config.yaml
hidden_act: "swiglu"
norm: "rmsnorm"
positions: "rope"
rope_theta: 10000.0
rope_fraction: 1.0
tie_word_embeddings: false
init_std_o: 0.0
init_std_down: 0.0
lr_mult_qkv: 0.7
warmup_steps: 0
Each number is 128 + 24 x the weight over its row's rms, rounded and kept within 0 to 255. Layers, rows and columns count from 0. Numbers have three digits each. The size before them is the row's rms in percent of the matrix's.

# layer 6 attention key, 128x256, rms 0.0651, rows 0-99, columns 64-127
083:091118136172128151124154115106108130126060100133112150163171099127110109084112145097143133158163133161146101106147168098148131155097084113106147116135129129100154141111108119125136153118099070
082:127123110158110089114092096133109158148158119140084150159120139086171130080136106117107113136117156105133106142144123127162130122155163150100141133117124081183130124167152120113144118153139116
087:122116075146141123117109130149115130151156188151153130147091116132106101092166088145080114080131117138128142117120165154108118132178164113098105155149154130174154139119124137186133106093116132
084:081170143136115090198106103112164148142120152143096122124097136165106167097125109138157121134131152121143121112105142099131143116133114138142146133146114083132109187128126147138108156145134122
059:151160138114114156149121124122132140126145071092108130164101129088120133102119174158092111163128115099140114050106150151145099086119150156102132097116136132134147128119149164158125131110130142
086:097137105165140152126119109119168155145116109093119108083146120146118135123119106118119123166091138124159101111147175101127132128128123186131087158122113117111095080159137109132159127114122111
072:108124119106117162121118112119104084148118098136165177183110090153088097129116116129150099116132113142129113146122124117147099144146112155125139141155152173156130129105098112130102113113116143
076:137095146126105134160099119133145123157131156127146159131111162154121140136145125099158132110112124147197127125101116108156119146108137128138083105143139127151108128141138147134115140108198169
081:139132142127152120095179126139146145161142108136082101136098133117148167149126120158118152121114119118099091096125135113127065101159136109086115107136146130130158124137105101140151142137093140
078:096096155122080141136142140167126139142161102116132122096093155137130148141123130151138120127120149148123135129149101069076127149115104149124115132129106100075084155114122089159117193102123133
055:133102137104111109085127128119120140123131159134143123181143117139127127171119124127110094107140129175151092139145146158104113133167091157137140114158104111151120086133120125126129117128135148
062:133128190149046112127121116136111143136160138132123102130147143114094110145157143093131157151151110111167116109120108185118128092108141083120095113124116116162134086125105117124085136153144128
070:124156109147161114179105175122169126155119130147139147138115139119115089119143111100145101086143123122102116126154151136138111113085125122117109084155141134116128140133093132119076085126122125
068:139117131133126098089127156143117168144104125118147119136187133164118131087124148096148116113126142128133162124095128132166107149144195082127164123133139109131136114144130152098127144140129161
070:144170135152091095139145158129141126184169123121117145137118196113138120085137109151133137136130138125107095133121126146136122148170111159085115106133122087116127103158086155087105122154124143
068:129139128143113117066111129143134104121162157143108144141109125157138143149096128077143097174121124100112131203117121113149147085129121159105138142140124117130166124153097118145143132130137138
059:130091152091126125102130152179114088143141115104099126083183096142125101121140145166158128060077161156142130106108123118094123165124138101163128147115126135183105146150184128138141137117146103
055:112141092143117137142098154094114148162127104164149144172148138137132126122124142097100091155130140095095122145156116143109139126160151105121136113126113111143158082134093079121137131176124109
057:170161102121126147138186116077135134108139097130082139116108122100166126092097129113133136123131110097136139121110113133126110075087121136101104136116110174097134132135085144129103125109141118
081:095156167151103123108128092081127068130175151122113114121101107101127113149142131109143165122153131174134147124134160116141127124164119130133083138141124161142146116138135122160078169096082142
067:130143132132127135154144149118113105124125145156151142089131147154084170153125136108115138129155100122135112130150134083163126155116160150134121108171124134172127178133102142142156096176131105
062:149164092090119118151131110095127121130103083149112108103134120113145118144163134095119169144125090140127111120106139138142101074087155091138141140096080095135178159097119157118115142150157103
072:141104097106136157110143144138113117151153141106146146144151155110060129107116147111127189144139104095123122144154151122147147121139123126149163119124138143159118101125115149099101128151105128
074:175125123126114168149123118131122137130117171147130182121069150076140154100132158144137122100145117176116157165124101126159161134156153104144119114145158134132123100163123114120154133113161110
076:139154144096181127164123146087147142105097093119177171113142098116161160123161135091119122104139134130097107109132146155131105104119145125117131129103128138113124160148126136116106109126108108
075:104119108129093117176118125138078144131112084138117134120132097124142132122124171112151149150166113114112128148113140095112143104118132122159139146157099086155108133110127132113168156148168130
067:111161138119165147154092133175139128098144116141150117153090147187097173133103113153136144153108110109167101117132140095092154154129097133113096144195131106110100128167170127159143140130150139
078:156134086107105109136147129108132209104147129159082139137150129124136138086131128095148158088134156116152121174126090127169170109129161123163150125127126127122147115160106155112146157175174098
083:133133155120123133144127092136107149131132108180083150118194111103129136154139164080176148086066152173129146108164165155142108149099124119148141111123107143112142115106127134102157110110157123
080:119139126127121074131111157106090146146157135147137148144131166121113159142155085136083079121124156099129132156141063135160143148137150159097109107158169125141097122133123082149184132140162103
076:090098129162158137124099134134131144135139138140132159151151171130162106123124099141104119134104143120112133139121135158099122152124111107183083102136108069159123124147113121143088155157106167
073:105084156140127113134087153102137092091116114135146132140142153120120142162182097132126121124143132125092160144162166131122159147152166100155148130118114115178086133136168116102118162160098135
079:157147116089091124097140170131093125113132160149127152111118109076145145069133140192107158126116160084141128123143193094165102108172104103150164100091140143112133087125134153103162097132089131
111:138180177133126163113097124087114080145135084095154088141127119161174130153147131088115141117110106159150108127098157108117158168099097137094120144145141131139085135140111109172106123130088159
102:142117151139092104149131122105158106142065099155141136183132131125140175138179105111128078133140172114119145111138128110155136182126126118122145117141176171097126144145122077088133144111141116
095:125139113107137060167135100129121140149118105094145089131102151143145155146160105129155112125114129118161110093115123117147127116152094117121138159150108102073090146124131127152131141096142125
104:096133157165181126108118113199140140142115125122124141135144108161141118158126125102110178107106147134148132152096138143114147191142134109128131145188095135140102151127119140141111128125138135
104:108155156122159127119124148214100169156131140141164119118146114133147133116118134092177112090152148127141126159131152139119104163129114147108139111099150164147082116122132145145127172110137156
106:094099100132146116112120116164085107116148097149117118100141135131126127153118153120104125130149134115099130171126112099115133082112137140112146170134109071170122124106164108136168143158126141
128:115123114128125132104111127133119088143091121090157118125120144120157081164180105122169140099140076109106127095136175148117154108114104118133150125145160114165099104122158079076094109126103122
125:111136156124129102130105128156118173118123138086108120126162137134112106084142063131123146122122145108129130114134149123094136111122104156134106122124132085127092133149124121105112118148156177
119:121073099117104141105117139154121135139106133165079143133167134117135121112119114131124113110119128128135186139073128074101126133126106123188149104120122111124132131128146101127142096150152144
120:114083128141144155152087131165162120153129131114166141091116117116059156129145098144101124118132114121139128139125093152125119139131119089138092132120110110148091119100138146153125135138171132
128:159144093113145082127149106125151104131105126162060122135178111119137099153114134122108118153104104092083108117127166106160132121133112126091134128065132121174164093113124150094099134148171108
129:092131145121112159101114152143133088132147091133112149144183133135136118103101088134090090161123149114119159062118149148113123127151136131151143120119137140118110150124144095117148103131152126
129:106123140145116110148131155110148142129145088106109100091129093114149173135139126182123122119106182166114140146119145163112087139122111114121108140158113165127135162122097117129111124118103149
122:114102187133126087137141112134109092152108141119114106186066158135094114134124150107131155131098128139154182127122111142121165126122133137082117168144125077156103144128122112140153095101126155
126:092122127151148144104113153152131176124138124129133145134140120071118114154107122136110103124102112128141127114062123160142123135152135117127107128130145174148124124114105109149100129112090207
117:114137123106143132134144165156131083168120162119102115125115123153135097116179090153146168102104130134106111102129133182150070142192139149114119110101128133136163125099097134115136144115101127
123:139096136143145166123121176110105121116098089154123132137138134072132121175148130122145128128135068101118156127138151144163131165122164073121087122108139137126146119154161142118103146120080133
131:136149081133116102117093110142151130159138161104172099154113135133108157156135133185119141146132149122114140122100088143157116151155131106132148098093136058089109118149123129109117167133129181
129:126101147158096150177154118132136151089143112165119105088129135138110144092082125167162167091126156159114098193109163102130127138144157113157128112139117103116144169104128113117116106148134137
131:108174109109183168111103131137089098108114103132110082157165141138113139133120151175139097137111127148129092088123154140132162144124096138153160111070125146140156107107110144128139125117147153
126:158125127151128098136122137147121179157162130125103135109164141108100156072145143098153119135108135135126174122138138127154134127132189106129136119139139143100114121104127123106115145132155100
122:174159134109116136154111134119195144124120106128096120130115144116143199155136155158183121130119099145117109148115141094144133074148145144120126105116126132124113127172137121088118115158159126
137:148134103120179099121121132097112103145129129122110106113110135140151134116128095147159128137117134156023115141102105166103159082154131130153134152100121128089132110146141139113110150095102187
129:130121056119164104152174173101151142144059102124129130095150142109150124112131113111136161161143116106140144112150175111116118105111143129115134128162106098097156146137141137138133131145140146
128:139049175155137135100115136112138109149116129116195124128159093161173126124082120131109126121112092127152145140175122119093152137130089130157150164132123154108137048152137099125128116116124115
134:101111169099107136094109140099094126138136127143147144161118089160144059120104105109094136126121151158109104215094157184131121147145101094126107135167167146154133134080113124158082118118152124
126:120154120094129117143139089108101142101134148162130125142113111115122121076173065132123110108134148107149153140111167154128135120116110064139130142125097122161067142127096141149109132178152117
129:144131098150092156154118141133114091157143141103127099141166130116139066115105127140153112136111117131140130141097174128164140125081179132119122090142115171126129101150124128121133138148137117
136:109126081137132128103146081134126133086159126164129121097127137117149121143134108124139138134148104104134141119109112162149122139159118125154161106158170118116119111111129134110086107121111110
127:153120172137099121103114123114124124136141101143122096100152127124119131087137129080155163157108128132144094129129138123100129117141108123133138136119143090100159101114103139103085135071110151
124:140122129136100084136132141091127108158143146176119087140140137174148129121090143139110119112130175128112142110129078139103161109129108122122143146116141097115124123118127095136112135069200103
064:134118126135145134113136125156106146155145158135215129176129134159125097139120134144132142121160140127136126142142125151080141166130134112136101149113115148155109099128149082086159143117150120
055:167144129135157130121123103084112159149129133125159153073108139124155121117138147133113168141093127082157129115106109128147140092148141133065140113138122126091140108158153137096120091092115148
082:077128133132135136157129130081112132059129152122111107121108141082096170133120124143124113115121125142113161109147165136087109102164099115174130162124156095110109162142116152175083108149077126
080:120165124124145118095127119107132101117151138122136126172092171082129094137116129123112102166130131071155139112128121116118118162096090173123102111117131075166120169135134099151115168172108127
072:157090123135095115064138128090143117159157113139121140152114135121136063101083114093113135133131165063125119159190099122152147132120128129108131114156147107123129137143092115117145090165117113
082:144164150111129145131160105095119119104096151145126106114095146131135123147122128135126148137146176161099107095113089143153110121145174151086140126119163111095168152133124125106106126102132121
063:101103112125120139123126126148152119115168190136167138136090134129150133118140106136120132122147107132100147153128115160123138145142099112158099098131090172155135120127091099144114145143124115
088:095147167112107120121143147155109100125137126101146128113145059113162122123091146120100135105112149147157118142105162151141118178126122117148147125144128129097105157072087121135131125115119118
069:123147131140161078116099103171150151100161091171146143126113137160085133147109072125080129117128155161108108146114144130113121117145097136128130163175137120107130150132118110183122144100136123
081:104140119142079089067129106109119126142127121100104107162136155131133142132120127194077112177116138134143119097142123155141155113126147075130106127094144082164140174153095122132152133133141124
068:127136146078113141120106116152174105129163148146125137139108143121142135131118068146126124136150168103090146162101084096104146144154116133186099102136117133161137129063106072178166152122144121
075:106122149121122140078114118132119103130136141140161157085165132138109094179130111177140107135155070103131123153115135120162138141097104123148142092122118122106100101151127121095129099127108167
053:104090132122141099124133169134130091160114153122139107153151096146142099154083139126097083127106096137083139146140147122138164103161129145148139118139125093132121119136152109105152127177098109
061:115129155124119093148157132150105088130087138106143103162147132143113116104155120156176139094095112110137131119154172147117112133100147131157152195125143118122112135152136108127158099131107113
069:107135125127098099138165129114133155135106117131160153124178151123153128158110160114122088127117136116118107114138139166106128149115135158122142123120121120120107153121150108150121123138107093
064:139150089133124138123111127101111144123126084150080109139178120131131130090147139092143145134101152122171109115119183112077154098103135105108166121133111132133164104136125115175115147100122118
066:087105183098074149158125129170148158131145167137171115093130154156122105127112130150129119111134100111154153121107103130112092162120095147140133116120129125149083160112129133126127101100151112
059:126127174119176079111134147127135099162133131084151127102136164159107125158111131127165106094144130156096116118139133112081132119121100127096152139168114143115134147124130100131115151123104131
077:104131119152133155105133136162097121115111100140138094130162098092152144108110117139151143169098126115151123119107186162115150126120165146140149105147115147154127102106145159124128104140074151
073:135102130139107154131107138106121109167149084133093114143177127141120106156111113139119137162131111118121137154133085117144144173107124188137111129084156172129153114155122132111187122105098160
064:149160083163108133129164148105093143132135139106077104159149094118145143073091160129106131138117163115135130142112138114173154131133176145122121130119164145098161103172141117102126110152136103
077:096103145150095120125138120112127090107169104201165163117112125092090133156131131156149117127136149125168130089080105118142116147133110135157123129149121143139103146086127127114135127135103165
067:144167093123158134143149143116079109143119106130064093146141098137124130119097157118136151127117120156096119139142170141151140116095159132090120131135115115121166137175147108136162106115130097
067:154167114141121102103157138109115157102090113100091156090116080111156105148140179079122132136091127106125114155147136118178114140108137134156150127116147144124139114120119159090131149132153085
068:126133122114127168156136152103118092116118115137126103145149105135110123111114139157099117123144101092104115083137107160111126091175108115136124100112089098142134117128085099122146108144103091
069:098115171143124109130137150130141084118088125102122123144120147120100116146126117157113104117154131125121119105114144111077142149133080139141141097110129123143080150145128116152134139092082140
078:118119104135133107149139147116087073128112108139125160146146085102164166108165093142108128126119155120136153152114149125129108124132142107153130118125108158122161119124145133148152107113189113
072:157154086116133139157130156131110103165120095148117108156171117072099134122122151124146199133116112119152128169157150165169155114139138140109177136076123126146167120134140128114134150151123125
069:143099138157109103077104095125134131110116121112132145109111133161154115157139107093146136119107096136137146135156154105063102123128119139131135150148112125167094124127133127100163127140124130
076:127129133079160163111134154099124142124123154118145148099135085137086129110116121125128123106111131081118125121136147140136129112129123094086109108065166115157114124069147159150125099123157122
081:170156120123149137131132157104144101112084086050139160150077147157165108139140116176157132157150125144108076163162145141145181127133126151165152109104132114131089138148141155117117101118120139
089:132129085127133123132134146128129127138152129131133143096122128124152089165115165052133157129143147139094120198118137138147161100106193137135130151131096138144167100139137143149143150190101129
091:120121126122119131125171148091094138111164127096103136132147122139178124091134132105145120132131123117125134153142118119127119116127164134172112128134136173117149150125109139123121149138136069
080:140110088141121118155118165154116128100148114117105158145133140102117110104153140188103135169103141095093110101170085166090054099115113105150115123156119071165138103144164132124136134134149133
097:140104113118128158114163093156142124088117149105111128107100133172129151140074168178119134093158109136134127093102122116091127112158103110137119152129110116123151142139138169147109129086130098
108:127167141111107131117154115136135134147152131126119169124123108128134121147147134080138114137108117171124119109111159129150106147074115123141116133116136198085181110133114134092144118134130081